config = dict(
    num_hidden_layers=11,
    hidden_size=64,
    num_attention_heads=2,
    num_key_value_heads=2,
    head_dim=32,
    intermediate_size=192,
    vocab_size=2048,
    hidden_act='swiglu',
    norm='rmsnorm',
    norm_place='pre',
    norm_eps=1e-05,
    positions='rope',
    rope_theta=10000.0,
    rope_fraction=1.0,
    qk_norm=False,
    attn_scale=0.177,
    bias='none',
    tie_word_embeddings=False,
    parallel_block=False,
    init='normal',
    init_std_qkv=0.0529,
    init_std_o=0.0113,
    init_std_up=0.0529,
    init_std_down=0.00651,
    optimizer='soap_variant',
    learning_rate=0.00764,
    beta1=0.95,
    beta2=0.95,
    weight_decay=0.036,
    lr_head=0.0109,
    max_grad_norm=0.5,
    warmup_steps=200,
    schedule='wsd',
    decay_fraction=0.717,
    decay_shape='sqrt',
    final_lr_fraction=0.0,
    batch_tokens=16384,
    max_seq_len=512,
    doc_mask=True,
    train_tokens=83120000,
    max_steps=5074,
    dataset='wikipedia_en',
)
Each number is 500 + 50 x the weight over its row's rms, rounded and kept within 0 to 999. Layers, rows and columns count from 0. Numbers have three digits each. The size before them is the row's rms in percent of the matrix's.

# layer 6 attention value, 64x64, rms 0.341, rows 35-63, columns 0-63
123:396517485494513516516443526543451466500461539499461533498468467621546462485458524589428563450584553438441539588595571496522547494407479485540516523464499597556473500490572450470545584537481538
126:542509498389504471538427508467508489501508565598461472588469506430454534547564496513563468404432537598488474430530544571480544505385490466469475562480507555475528531542483401553475502515600504
112:482566507688536490449487452417460459462509574542458501485505499555473516500548472497521507490589566506501463512460501482522437549458384494515590490499505525584516539472427575466545577575550479
125:512432427472441490488546547417509448527557473390490459528497552500470510522412387538518488489488494492523447497562439569487517561418540577499560563431501495497416484404587437489483549494456575
136:451430493429482522617465512451496469455549546564462511428490497559519449483466523466585488559521475475526426542438504541440449409452497552545397443528434443580481479452495477499544518529470367
116:467575469515482438542575444551476529441473529554443400539483524492584493603500498506430525467495447508554528502468489465540474529433453553588619504489404475491538539460443399474519462461475407
115:469488549581390458475444511434497519587504525555577505443444545502444442511584593491431442414441481476458432524540435470469447473505447477483571543547458473461417462437515452523495536420514464
130:610536602547543504520462418491579463565508616502578447440546537480502414518443511538538497501461565430556482561502564518495504466538616536536510491479517503580544490596509471479492434494534533
121:556501551501441519605471612520463503536513519545554404545500488513456415556543531520478519463574489523477524549490534477475481509503457560471526394626555460466574479391543544461542510530576564
130:517515397512534446451429505498533529516456557571483537517564501466410575545484530470511441518555609546577585537427559475493429497453537582475487488442450518474485486527579505515427549409580461
129:504533566523508517510536454412402528528500573468533453477479491433531498483412494460435442569483581494530498490452396494499502496415573494447532511488578524382478531462526481544533469597372470
119:550548509502563528489473484514584466542477483530468570467467514479513440348548528453499452531538523498503431438401519437544491553509412545495450517546454442397523491462420561450542522538397563
125:499511546562514486486559496512435537499450547560476548577458499548472530509423465408563436533388536538421499541527451603567583502574393493516511476531392448540488486554522485464524500566516547
111:492398440572535515564490480497455491562501454460536482439500549502459561504512583503457508559401554410441511498589471557581478476463534442526511514474556525441530547490397480490536511345478493
115:511538459424494495416424526433559485433596653497482458535445535576513449431491529488530468493505512500438565468480477522499514480560487486545481565449506516481382526410492552569456459556547438
132:446524549486466508407484491470460472591482516532519529526440471469554534573462566598418512559544459462547446515557584531480560504554550482564487489504520375419408468445438512475431502537548436
136:567536567447573478525456489553552482549489530527569443517513444506350500514444415549470504500538518537508562408555441549476593511523409422496513464466440479512488458468534436512544465476395456
124:563573496509484585558493551395412487481566481480568502577511540510504535563517491455393515450506511362556560533470555430482422461469474562443457501548457478497493511553480441445503521555423493
118:445498469458453519526489421481454589596519480460477579543548465589464481498556497517569549458443524467462419412440528414487558477543503555523561539407486459479573589487490422416500545497473531
122:475483610567500451457589533521514359599470512513569506518569482516558390574492528445507438454446468492550455539452475486478516444422469483403518471435471488459504551477469527509426509530463455
131:529442609594478547490460580477496463452500588480445469504541480485523496470540480432504609496501486520558496512514533472515495562508459420648556481494510538417535498455523438463441380453530441
130:579478505453525487480542549509402472428461522458527515359489495470459494548455518485458561414548473576573495457518531483566531477560486497438428546385473511467472492488531519441608531576583518
115:444522458422490522426467424493458455533498467501468512520569458469428535564537578419556572521449522475535573512499449465540529526494500615594508418513554434508445604496578471480532485599483470
144:525552504527442467570478574473504435438491533533417555455560455431463468496546577569423448488466528482567501569511430544513594501490537507592460526445492514537535581487453562545498516453430624
128:452458504523475557502424416569379529537555541549459433425610518518452492498467475475502466476584459511510482496531444573460513471526451584501523481524525535395573366542500537533501474500451553
127:495427487532419553469509420433556455481552462506511442476522495491555502453483539532492612436442574565542485667425475532459545529508393511473515586513489431459473465551492569494504504490534477
123:499544471435426462517525526489615597430485550457516535434500491541518485557483561510549576434392500474544473447550472567457551538497520531463536492597559544510479402580474564475572524494434461
120:516533523470485562433566562470415554505488467536465422412534480593461541476586431495391544546424539490491553486438537444466562383412581477516508501445469452537506433506492488533466542483526507
126:421442577483605489479569472498480565565532532547424518451475603443540536555571520439550531466561523452557514594517438542534508501445531415536475566544480480511462532500537536464515381538479548
# layer 6 attention output (transposed), 64x64, rms 0.396, rows 35-63, columns 0-63
128:479463427501528584531538443552543494491472392496450552469519397470544502589509509548487500531368509494512444544474485437495416425601505453456443497529596465414473496538444499508513522514420542
134:431508583583454442479517480402417560510463428475543528465505530512575550510462484474551489593581430507486454488461478529529513489533427403369489571485571495533569496458556488489468485560520553
111:514388457478501574520451544526466467471477520513517511498539467420547481497551352464466451504432522420533533457477396400537575455449535513457516509470534536517486470523516485606465571478465607
134:450566470460514487546468485555542525490451432559546487555474527494547513452537539543515517520492483449481410424492601453506502437505472433518377582481466417449552496553387463453527549426604503
137:536561520450481435553484536492471590587563607517401484467538550474470562481561528485417565470490488533515432522525514397495468464565502547547497609493560438459437538460532440542455437529452525
117:537533479416486474531491525538565453426585410530629559469514557454505512431530520489489490534501572590512440567565420527464459504495544441477551445417486475467489507514502569533511455488492637
115:498574573561460524536566533481494528461564492431541564418512508485472545556527469447464645536508499502439584448522498495491441432391562527482422480580465534461517423468488436461504547512574536
137:526455485434505481513571493415411502512561471582504471487487534534528560453517477554542465532587584462507568510529609498489501547488411475525511423599507552430449531546497391479467497488386462
120:436444485455500535498534553540470421460488541491582453469530427390484567592512505425572604467591478580480481504535502479521484509480467532537448527449453447441527546537543444440415519546405479
133:464560536620546489537525556476426579531523458473536398513593450501491479447544420471542480431482505510535543474459490546501525508482422493475543413513547358532497461565455484552566469473514586
132:532501535541463526545501524505601496542461492545530581481384591510564435452582607552594428465486486480533590465477575455511464503535508542460450463506424489530469456563528438569429472518514529
125:496461501523547610409568489434502498484493581521544522552530562485534540538577549405404439415471468444516528538547476571520593433476543478557558527455454504517440493431494493568432476464565486
130:492487503535514483526417527482469472498560447453522521519546531444546474558585488597474421514558500394574518480605412470565452448505553565435453465440564539538546543442491514521537462564482395
113:577544506473491527492548491495490557517575487603514629412448465488442514542584497553492508478522498559457458496448471503512492518507536500438466513658439513571507482477412589456552535440568468
123:516529523533535578530529492454578525540507492465419526602478567500491575440403405394501449480495440379435513481491526431571440501512537515548481539489515408513521443463542460455485505526414528
135:515464485575414580593479480524505509502550410477471409363501590514481477549420554438449446517468557531487460512533499516480512492493520582532432442533377493463468444488526518452448509531436533
132:480554532544458488507578560507417476492523535433491544612601543500527476494518576526569470587550506403466465640468522433512481566469572486410432471446455490474489501536475548527451474502487460
128:586420622492443556516580538513566524457408599459543434488447510434510448424602477520495503517547509559525458430569506530521519439532549463513490504500478511406474457585515456502505455541458530
126:549543468584437515413468507504535492428513468518495545543488550498433533549489435522408550445504513465567417480471476581423490510497481424536367535487540616485438554519513473550441457469535579
116:482525508499558505570490515496499493454415457499529476493517644487420506485536580529463570501543521549587566544496429462595492476458401560461519467499438613436527434503556461513532585466493543
136:443479479453515453563571439589540479500567465530525467448417488588388471487511476457518412566607508480470510597427426565503465525409543507533517583488484513513500523514457480526430525544477566
135:481553376591548538498482535449462399494398565532501502482487497481456339422440571422496433521488511492492464501504487501493539498519463484497458550499595521490569457517473438479556465482429452
107:514446507592549404441484565497567540466602431529486445485488443435487429505484503472447482443524447533585504535544547502526452478416478496471430548441444490559479432518443503575437431480391491
144:396416486455541584484471477461417517576579505508539521547395556479484545494481591480461500487460453505600457497466512551506435528467481450391551470519491483457450438559477434530571531530571447
131:501494505433411466413515577580455515579455482506497436501444518417546448573569541414561587474437511482525557577428518504534497485428488503538421463530554481565481574483444450498505482578493551
128:454497429406500466506512431448485551492505418429480471504397538443409439554538457478471495494546447511404467443522544439491538479444478515565515423427559616573474452511428463526519481436524526
124:482508465450515458386511466382513389567462499513451451440457490515478479501544486462485567598509497490474515449575613443512389525477516452489465549507496457519425508414560561534576492462528517
115:550545556582490542501445393557533559500605522486498466533420483480526415505493501539616539515466622515497397504512390475548450598537481451505510491533533573480490524512509434529481452485526507
132:479541465502569418485479473483508538425534476431517511388469520513591464487580562481434424457478611504549525487423538490474420474495519546536608539534473498608478538511503461492516572549420437
# layer 6 MLP gate, 192x64, rms 0.254, rows 0-51, columns 0-63
122:444572498479487485442538438542538595561520513532608469514544494539466561494561369433448421534433505567494569536539526527612483576560484511449501458552471547489515540553468558514581501468489503
087:430616497539489506462569496580426456546442460569522526453516590425504571541451442527564359452515513548558537445475443457489498427426493479512513574490505539484540518490496519463512576491540567
103:535532529521555530515535466496412511442455445424527528532421409424476493505429498476589434468528491478491538604519484439609476425441544520514464427612566510489545471469535458562409500506499529
106:559606601460442515520546471513520465440527551544507484593497474577447392484544447468485450421484560481508507504433551440567469494532485438563422423433542523472534445438527508419509474544530444
099:534504395506587532491519508376517541506513512483443512421440465510496571494491526388433572527493481567482506493400518498535413534418494510509396446509554558504584495556448510487440450494570515
094:522462503445450536511492478401538515604466426489477525532567517561558493447462518580379475524502548572472369492503513549563521529483466420464443540491415480507544458505534498412401490492550488
092:589576467392442535522411480478526516481400476558533474438531419541451636537541503525526481529488382515503541499472490477502550522517549561492507526557484527566532422505533496531492401427543472
091:595466465500467505484456584502484507533428471430505493540512471435646568510440454535438553462512456543452452506453508590563496582428552494576442512537549514479610471469550464527556499494506428
098:555471400438478429486619546601447456494561531516542540463483434551485471543530475639493484545610504415419479571515561476487482484475559514505534518499444483545538478531529539550566515516473473
103:542397495444620418484511542543419538419471482491469415481572519505528461468440492477465531483435466465519526440435431456523531544609575498452499445572539603448517456476509515530554541465510470
101:501525492418482523524520493537461497375550475431458522457524457518477401513430495565605538499596444448498553461449509480501436426493443506475497529428487499524483471602490510587615412465485479
083:561465539545465398411461478483565555477476547517510535433576444609409546499497479531509549508568481425464464449511474493503409564466561504514443555514490634551457416502478477527467498462441510
099:540437490518606522464488490484434504540505502424475512574507556561445411475420534468555437512472436489503544446560471603504476466472540424570532507526388563527538589522417449560479536488498430
091:454453483517413433516498459507533481593532505513536420431611493552424572448489591540622487516513514528526508530379616505450445448448503470542478475476573496483548460483482500556507458465484487
110:452441499537474526529507481457534511451553518472573410571576539506528516508557526497521409416491563431495455506507565526590564475435441537359445459548483485538570551491459496503557455452461594
094:466452438445557570443437550469454491475458545523566522427438488421535447491495406567509484509557476511613531517438590544531470480499531483477374434573497508458504495515519557419446490427555489
093:513466501506405578546418538468539525560507461549536475538505476557506420456458471544495499462467458473484493536596565504629413458453523442479449443509536473487526540516492507566535629529601574
100:442517489485375528527446437485562523459496466475496469400434458547552414519561475513511530510566500446544388589561581493564550478560542554454575490530489511453558512446528519559492513417462549
097:469464565493419495552527487472471485479504508445498470544462469402448539480594451479500514462423471491500585486497525467516494610525567418493553512530397418543607553478502577521503389481523585
112:437418421428539474434425513478579529491543560451463524436426446492489468554473461485501492533519479420539523612466455580592473535563504564514443474534491445477523480587568476479506433500573428
087:531546488548417493496614474460425394470501472491447509578583573554481488492464561507466577513485487510461493519487516550454426569500497514488545516334534564426483439509484496483594526491505438
082:507503461544539601486573468479509487588516566457551545540500519517431442433494433479483512555462390441459521485513473536494485500496562486571409508556628471468497414483531573455547404471571536
094:524450544513506458504515432384422421467529475522534502484491478492406549473412526558409557528499516528479515484534441442586387521476477518601583497458521554510485525598458493483497494478438598
113:443468410500493416493510499515431483554564520515504542430562498526482558471591537580566496545430521493472483543475454664514495420447472527539470546582452495422501515447463539581517482477416498
110:541479469508579526548587627387443426539424508607497419436487463539506546485502524469433534556586464454500479560487460439508461528471542492482429421459539506507504505560492497490535513434582468
104:554567537431444487440509492554531435417573496461533487558520413474555481427562556437480482555535454457505524523523460468510462614506407554520473521588556529382441457435517511430505486460515537
107:545580478501587496432493414493405542460459578577475451485455452439506558478417556541557503454539512449452573526499446468530518484458435497549499576488450491532377424489454491551578496505429480
110:503463548463465498481423486452478466508525510511479467396566454389478439506545478535491481426571543514468586476465511428538372553523391617509506538518494534548561533480554518428472505424508545
114:515481483550456478543483489435436540507453447493386463431519440547513472536611455542527482623492470486583495543558486551579534491531553513521537508461488509541420428627501603513485499459553473
101:526505442517470510587507590535421578479524549398526444490475484566460517561513516481509539498550557464528579559564444446525496543595514535495522493534494580499563509418571594599550514546429535
095:554510525425474505528386541506442421453512453545520524453552490480455626391504539487565399462544459544439486416563498507542456476560476492463411524511420525439476520522519554578515519481534545
091:547407465524497457528479517458412478529494423506524505498529466502497646481443570579565595510489422428511562508540519430579473479508422448523428512462549474517481462536473396472462581461524489
095:436547520556452496519521513448503463517464523637421485425547565578445504484539539495481492454551474484425417545595484477422552504401490466564547519553483453563488450461379475481544472471465494
100:451489597552499503495496478578458484539479549464520590475501458536472494585457433501518506521506522455453491393520460465509577501538429466425511383494437531568572473591490352460447472496503485
097:455487508582432533522539461347530497559510453517503487506412485460527575573516511486535528532468493477524413464568480520428535482397571469607449572557527568490454520490524559518504443502529588
105:512549569468446475589551530501494447505559523468511461447466521501440446558532524506500571451458547525487516582427545526482451572476445383505541451539392431498506450431439636515536488507437534
110:483508524553461574450451561421528438563587491520431400537448428484416459470540558466407497560577489479511503464507555448428548516396535467530460503534509480446565536577501578505517565475533497
109:446515394474517507446503450479562483511526555433523435505394476566570434458451452585459513419534509526480535497493541551519531435470496417458488533558502530439473574354514530539503416489557467
091:545511591466508529544488486432512492446573615543429472491484579488480510565547493542512494517468488510408458387500453491471491452515454385523545446511498497464505657484580530553550450471462527
114:465392554424494571465498428578501434534523529509593478476506489508497502487410395510547413535499517528420508541468613399494517480544477490481468506508561480507506442429472614463482530518558552
088:543481411578477519542537433450435528490442498422515528437549480539465469435603551433531603517487534459487490494534478539590494568574425486476512549569481506577390498540477540493498542535525408
102:561440425534494515441520503481478468446636670509492513531410528476430486563567482530495488481430481509525466552459541537489441506493514410554497448520539568530543481400528526447447453464498530
108:509536492521428459350443500476484527521573635628564513454500498470483546475427524500530485534493477520500488490448467432453490467512461574522462453540523544465524505490463651495578537457482533
105:552474436517453544498483531507437534446446463493478458526590444503482554581525480502459463574538491484534470493457520562500534421493493385531494616518438559509471438499444583550578594402530574
096:474543460527487539452448507556498475463489428503420534503591454462406516551525495534574471524581598520383477529485564502514449486520602503566438468605409413531445561511471463498505505510530468
094:387580547490516548500470543519475418484572510452473435516553440611484533496564524485498487535470499466465462436546610509537452508547487524636562539484523478497558512516425395463525417494469531
088:522546471569513495482594507466491509531547557398450457383515470454507402573488472520499476527553529552480543457482497536527512547515575434477459503362576536493582505486496491416518406527513414
102:569568523529521474437483362566454446516551497534537474460446457539517546571563442514588428471457433525533555565512434472531489540512523473545483498495625566453565398487485478448483480545539465
101:531529503613461559451595408443518458490531556519552482438456516453509592476517448546563540565410498453453453514506447433526470477544481537565463474412473450494467536575491462526519613515502581
104:503553536518564448488530449496484449525562610480598482473514523365457471542586467507524475492475526561375549550411508549538542532526545445506486466479509500376517487484495505434519595559500518
107:539481490541560528509513569445547492455529408423523505455507402537563535435529447511461487536482504520419470512464606542645393582434544469507468512493548441490504510536529457501541479572570547
103:553461568594509463508541574547460483436466492527543532481493524502574416544386428524535400434554422552453451508488505474522457486454485430487459568503557514493505476431495544421608535571455487
# layer 6 MLP up, 192x64, rms 0.258, rows 0-51, columns 0-63
115:517387542578543524586450520556462493485551522548461498416504528575576451529435512563553477510516487464460448484571497514433530479475440498570626453552545411534421499452469420488466489441526507
091:548575534551471538514514460423432440508492526603495445521535446471433556507475525573560510489474497419550594543588416507519477438434469537516602554542573489456551462555482507429491491483597511
108:524425446572453491482383500496455582506483499417565506429592511532537452506573557486612522544482512553522519525514492481523454591524492553492489572409494495431440471509501449432404508415516481
093:507508454518515543528542496560431505427474578591532503469498535534433519505462486480457512552361533442460579562489539470476440458557477529526509448495511459487625591458593504505497549401580464
093:501550538516578478495516489427526542517511615550432515493517451414521565525586466455597447546572611501514430505503482467514547486415476600535520449412516509546484537559451571499523583524525505
093:505457524479540574445422465542463494462503503395469478435449524478561576463450510512522602468608448497433513517500425473457519515576398398517493478502392532479503507534488577553581551526485517
102:555523370515533511477510541418516536530425509513503512535505453539496633589563468484569535500521442487501607550442516487618526440483469524463487553467546464537435477488415436580489441484504484
089:469494519518516490515517537429499483425517523456527522467427492494524453462479521455569506409520577564597429499522522427464428453467533593411616576530448573444511575491525579506555483446567535
102:488441573547495457510450479448491486446423407466484479482552429493507453403555498421491495598396453607511394547489491438446591447545526500577478482504465509545473573520537518466451501462524491
106:560532538510476500407596541549495537426512446410569441604510459455520491566471474499514503466461485518514461563510526411551484454472387557486548519467521553496481497399460585485453481559463398
088:479541401531449563426486576459455435532555438542503447568443499490426613468583493455554608552519486521457526466515554482480612542514493485531491491563538509446485505444513452480464581587503528
088:520523471448519545532511414514527496442503431435461551482464506446584450542450392511538598568480504552497487451479498530482524480500456516547540529520409427416457557467509538535454435464606633
095:458483549575486518472510592417529511560489484562533514589445449498510535460507431466595475536474531447545508594423517399538491443493476472489436459468635493471499471531480388464490472514409516
092:507521513512481590498551486502478562489539439548521488613509435478534493362578426535406485532428462518471567535545536506590497521520507569480468459494502456475584496487375493444587469527554500
096:406595524523502461424441480506514410475481523546465518477503468497500453468474506556481525468344454493550523456399503499461518525497523479585428479463439445419388499505486441467480494532616478
100:528485543474537474529563456457427510595515539460443522481589479577464591487509532486551524449441539456508369479542571517465489439423476505461520478428515499504482547547477526448610569605453555
103:539541532475418530441477565457507532501547496526527529476516492523448501581492489512386503406568474584385516536489476426494394498519538433422514469403499555511523489514368446539514467462477450
102:438486481505382424488518462594550510493544470525467602580496502476483540551501481486499575518461512430446547395547595553517447590527441454503547517494503520420465438494429523456506445463426442
096:565480564403444532566351465379458528515483510495554485485504453462515486415504478468503466463437522480405470442527486472441564514481551541544477448499454575501394451458449443456517471559489477
112:460514522380594528552478634501545509499544518519474506472547471563471501547432524453553466562515637408556556454441463488464481477584529536575460513521581476519466511523545479477523555533550536
086:595486555488614418554478430510575544595539503551520501412460558531535513521459458602484471558476538411477520526498499475470500556480477541447616484459449418511474506524496510588496487480568558
087:525480539510487508571429549394469484433528576582507436492409489520450494409538416491421504503474550460593500462483478421524511553389511403430546529508546441467522420458478515471521465463512524
100:514515518545515511563584469487488501484489472497405515540560509499466519402492657571434534476475579431522509458470549532539496580402427479517423442472513483474461503531524534436359498481482502
098:571480462481566508577473456506451544505481524478441534466474448497497520508490439501496549458405460577480523569567538402476484586482459487460522415463441351422533498474525516511531369524474560
101:440498631477531499501508373494479423446527508380483640472475501438491484480487494527497433414525456582482488546444466545558586425565503482494481520578436502522475520465525477538520521456488498
102:489529511539502498484517457488623527473540516575460435580485517483524462475467567577482585581552508499480539548579418525522609484502509532589448511466511456462476536560408403464557498573446560
106:472479502486555518515460418560449547547461532461542468459552514454471496524583536565547578410461529545491491623540497429569507437408566380534434552428455504477540487486534461429508531518506444
110:511623487488539512478520506537513480457465529499474488478447427507435508408436464451538444586523529526541540498486445477485507393485465534454496491511447490515517532692455448545531598564518425
116:488584451509478550383362442482479557516445564436548542558428516530557507563527509551539470499478461549473506496455500466465491431481464554572506372549525496443421501523529499516498605483482551
098:388566438533538510502522702521447518531450450517476437505491400474477496508517460510537428496498478449518546484520453411439446502502473443453497544521551444530579504562553496499547449567486525
094:428502541510525421513497475509467497574522418512462544459447561478482540545476472521471622435512587476505486559591418548482553498591440543591482463493567502501526490445569511541531501418456611
100:557542483454413507526475543586544576515417465453503465511525545439443441514512440477528451421541508531449500533431512467528484547545436571540620508552475537455528516423466518631481453591537520
090:419502522540459575537383464486503477605463515447518581439598482533536507455558574568597518548459532538464525539438563566521487434503498472474552458455513588532485517409460462549455458526490531
095:523494536600477551463416520492593632424413527487444492392463501560491541530519577451482545542509529466488545534485499505539536433516581494504513539578413549493514399500504466521500468531580450
087:471467507438533471499454522569438450501553625529435492546437450547557511455602526525576469463523480511504523503417484515481533446369577475487515546442518461397522545554546556446579548514532512
097:476556533513493442373580504495500536500610429542488516503444513456435492441472465423522538500540500451494496473560554480500453491330552535472517521561523398483482487565460556553589501480544508
112:460604413544538451496542539505566519521501495539495448540473505484521601501524491553466438449585578448480483525530568560540519577562501449434502516458509601506555497473470637495467527494382517
104:400459563475426566504511500468554458492528543471529445506498535473551454621548569458545498451540519587551602481495479573521447550548406493525479456465593506516531556444415528521414543502502452
089:521612514511533534585480517506473480492577450472557450432428466457390408537524556433629474586490531490468471499507575459434541520457491507525525504449449493515511569532489427554462507413471444
103:527457483529411437485483601493542478527484404524501483548475464526601543532388505508508523479441452601618456501464468504535425509483455542569576560514531558463495484515485504539454519489635526
093:538408501488506512619506461479505528555458565497494633496496575499464522573479453489486469497452497471480484471494449513532527540456494467516488563653536584575501488564532570393495525583507564
092:496509490518465514506495466501526466567469438504398488520482404534601548547472453623554456477513512581454409475459516583511434533476472417502486509494443514457418429425429533459444464575466444
091:449531508383424527559474583567465424501448500517512501485451405480577520539479446556472512471476556487480428486540464642483495510493476491540533411451421576511567425544525462437506462537457479
098:521526436462476520528480512393596534472502524571453528505398625545604497532511556509542464421516499568547480485506548481464531508589460539463522433481494511454599619549531486454468516446497520
103:495479435534545522452479542423532511467588428491510527574537514581525496472479505512566520566475492432543509491464629435465554521559474499422445510380553469394452483532464586480520472563428473
099:570457536504446590498527418387450485499434376430498407509427520528504468517425488559532427434544469526507474476526470512509510453501502476383551498480522484504452550513542539456371457487523496
097:541481491558518567426561522515395430549518492525389390494517508502512451549531568488590561553539409444507560426514507554507420534483567478535523433414532442475510473446475526451470531512507436
097:444498526467474467508522472534461558561515583481521524442375561455483378448482388524495474504478527551524457426528448424504488535454534400553386509511473536527534568498507405488493522575498460
097:539509460474500503434537433518573451416469444491533455551583520543568486521394542578465550552517549540529500542511465539441461469508528482551498495571546383498348494467472505461444471503512400
099:510473538507465486488559452462461509544495632477560515510482500445520478552450517543558506372494570397510533434481581447439545551547473511493562458375453470464450519525496521509535589596464506
112:542473455484517405550564508510508470518564459515419425421504500539600458501505488437523575568534443558517417498520478520581513545578446529459533501446494422565424447543488568382525469498507438
092:419536644447498499498417405532551543541458545493537510524562475572515459554582532506491386523469501486416527537466491479486508381555485577506519535488529435504454421488563490459572509489523470
# layer 6 MLP down (transposed), 192x64, rms 0.248, rows 0-51, columns 0-63
113:498507565523468580458468578564481495520449430520485513533520375507492459524553397469495455527526498412480516608471566510478461511429483506441515487488511463478532532522624474553609562461474601
097:444546470520486460514560483507443492449535474444516529430554527492538455538507475471469465426515525420556522466420592473433540396554460464598468560499547550495448616454414404458528519482430512
107:447509473503547520489413470484471455465412461540500467512543510518461459399538442504512491457448356499461454537588510461382547472536499497547567452406473564477440421516454596542451537512489498
098:494475495504467474557453535581438562467512361526491557470473551380522508575568551569548514463544411459489462518546520506432482579482505494495537530553403480480496528543464461501505621425464542
093:513458541460509548530472578494540428504512437416504534552542543457638500435612473564507492551459545374474511475554456520512435547499517404525462516511545437528467497509565539469575465540557449
095:507438407377528462515549488510553476499500436464453504536503588577608498540462472451474508520611450519487447464437574566489479547567544459537494452552488474450517502513481545600535437588536467
107:475568489540482513413479522367539496523464449499514466451504490551511507445552529482572477502546452432532497610518424404346484432515470504515543508548566496559441510477403466574478506471489501
093:494497483564506458510437485530404485408535469503563622404516487552441505520501597523536490486404538449460504450536491502525433578443474501532475564479546416568515492529377456430534512463516538
108:537454538532590494470495483440446479487556434548509430542425426582560517355472523442474438563529498483470521526456464504581494493463544381569497428479436510538488483451510592462540460471540513
106:507524502515519600427462588538446524471580516505562635537577431485536529533471378543602569546436535480463494509476555475495439534495583523508511455453567515501503466538526539551505481474463416
099:554486523557518453445519429503563531484379450421483486539530497451517436519474455453616505518491360523552571525587495491487495467486476424530549525603524470463472465528531471552568421527559533
095:586487517481516474455492529482429526369502470568567506512426507477516411593466433567463537444459519498500496508456538549573507510443507612572508515548495415473507515598432576533436437485539500
094:421645513428584430541588408608471484457521557486525492500547523546501444574500541455504545451497499532430451433567473560492485506515583468486474539556498460551511500524483526564518514529518401
095:499471504555434421451564532599430544539524605454448437528464472564577542569504510478474508463573511496580522405558477493452500489414517351514557528512509544451480444560486492509455473512520482
103:468481478481394558448549516533454544506589486499536534362510489521504482494430508533403515558578538451426488484482493550551511497503414552537491484568482577510469367550526477537540579511425538
096:465490599508351419492420549509508450497469460462520501593487535438540473556492513536585504433559541478527467476582397530454533496546539498449579507439470522437462550527526468522429549484426522
104:407598461494576562533511547521495498464474471519504400577551593440514419563419498469496491489570532567472515460528463532512513470488593414472583452474462403430530511564521509520451521509568483
098:484505506503485602492506441491449500487481412552373508516468497467573429514581570549498406516587546486455504553517546469534504411578483549456460505454499566429522550604547465578465508511563520
099:539608431535423469491603518514461542477511448556558545513482543532503562565563485504446458461557520531519454463557459476540483534379557513447597544543480429488502485505467365452559470476515455
107:574417490535523564516502517567399499578502451542409505484570561549504508480419553521511508382487477509480497567467451405392470484499556427442467487579480542568450494433537482473519552497447510
088:443447542472458501525563462560543511494465442545565467531474476444474490465536419456502471530491582496536522399499556436580568373458494416557550477581497499594469514417545458490512485510430422
093:459445570464515469512469425476477573547475494458466441393564551507465477463455476535445488530554525575533600418429497542438511497563560610556513489630516501530536462492601484505512461459519480
112:447466559562516537519492441533515518518535551499567574502364573537484569480474526454449500510520512532495547502515408489458500486406499460499576424465469557585473520391554573408545557491431465
103:460497568476477497477408511438451501540519437539693520575459498434445403478434474460445503516453426519463452471504506513452480541580558534506459502486465524488443452474558509499472528600561528
108:490632480435466495437549509421378408541555498554506453535529508445499543561502532467563394510541482492517455526477418463535552622566528512491525469520452506497526512502424484460539458475492592
099:423474505477499521431431548538430518495504495510559628447533471516454445542538462550543543568494545483464454542522516584478458425553485411498522502434499543508555514395557399484386561510504553
101:633478503502444484560513458543468592381595447481479482448484497487527555452539564536496536370515495428605541468510481531468453426493571528514486468556477504477442465489553495451529486588485509
111:454515614483434536427466508542600419475578593463577487516436456430540542455486513426531428544532467465523494586538429520552473543524508546531473538436516459464410477466450489444460495471484574
115:511485442558506469389473527565487485460558563457424550455500546558454480531554499544496516484439492387423555475512384591584417477484545428481524459458487489548422484469429453498483486565497456
095:543453379547493486594553470510458651459424467515448480487467487568504487488457536466472561551503471473496598538525488630562513512444555527544504460518509470482429493563424475516552444542458489
095:475521476512485435477516503477545545566434493505524492468457450530470500559475514531478596505458448591484540513380425430490434486497484492578515506555470541511523508515462525615452532306452525
101:539474435470509425497519521433460464567511472381588520475453505494509553404551484492523555545536515559458554499543524569599488436560561482632585465533477531470487517449467512575522463418509468
091:481543503465455576595553443547420620416445495410491515452473468478505542407473474513498532525580482569553517421433428459427526478502483473440545517526466504540521554475518592609501512489503501
095:379518552599509466471522458580577492515442466529493484470571559448402471468556445498457447474499507527560435454582488469532464625549479451494600491528456495445479496510477429415545510480473518
091:511452525439482514468527436525439481489452484425525414520441427424404436431462416511526447494529430468476464562507465537532533511553428497564582541518609469573484532448420475530606534509503502
096:521468451464591432476479476476527516532445550521609487468478391580492518478477538491458572505398487577427486524517584538494390563508513556456548408523543485450485457585535441525524433497493538
095:528566502527553477503496490480403491517621484506474532582479488562440515437647527478425483499499456400506531530480490513593513596408546453471503453508476510490534489512529573511482440476534384
096:421489490543626491507455615466432498455456436547479521493535481431451497486426515412541499537527463494495486517443438600576517514449548486439578510500455521493456543521589561468469542605520558
096:475447522512461457502596525524518490506513533483487609600557517515570493386494507593503516467520572503459540454466535428464471581488509582552480570549504463544505520496524469398482521474519344
099:493446543648471608522501537505491459515496385485512496517528502494539448499424363526523339509502474491516469593534507422482500496446453451470486488533534539479488483488469482508445567443509452
094:490563473426514526617547497547436506506486496601477544485478484417522510558521577495505531471490563522500504436463539491530435442563588530479464460517502393513478640541586479487488526415588512
098:559468502494524489492476428438512528496547562551495502447353541448416426549467498540530414534398453503499526454424508576461516493434471454457505493399537467512576542479577507470515495439599504
097:487494578496521482583487485496513497454506487460544549400531520448466485483564495479524477595562437532566516530472498593463556498503499613490561606493543490452501583506461425622458502518621483
098:550366587530572514480553478438549516588458443485514522525446490506508475507521579466539578491491541435431541512532487430509467496483599531393442401568582475477558465537499516489569463519536501
098:482478471553449501443541546594486480439462515472428505478568481436587394467475473557474549513527592466523484562516533510534509582426519422472453506576372518536530570453443475430580513493508469
108:480464564455534557513519545455445470589557476508513567511472457481611436538524579477578526508559498624494499407534506484626567502482540532402515554456478541495473504464494548508504615506473494
095:503568480420444573500459559507578570459501463483492615481476469461520454563517465440611464485508549540500472613409486582506517598515592517512470529446459463503542448460548566476494492542551532
101:381561528505436551365489475444488534583526536429452461508494486505454546487493530443498535546463490407395509488542479437618511476528497481519481543508545459488506403547524559500468501578595490
096:519501540458524473547428469410440470554485476511536524540513629479491476453440454424448464588546511520509480435572399519428514476527532498440553479497573530508525573518556624601478459537478523
098:442446450414438478538482522520454508467427533513508504501492533539451607542470526405532643526513522490577398464599533446490543508561486513458519506536570481481592571442513508473506514407539482
114:488454497479476526586487535452449541505617427399498537524536426532478497496560559430474518489506498463497404472507540488463394573460517544448554524486486498566534432486413553481499608406516433
093:424542395462535563546574437519501452541451457424440489406405535514469448521440526485468529458466530544558534495525460447497559539466533480463560531511550581501467431478431453493471435539593594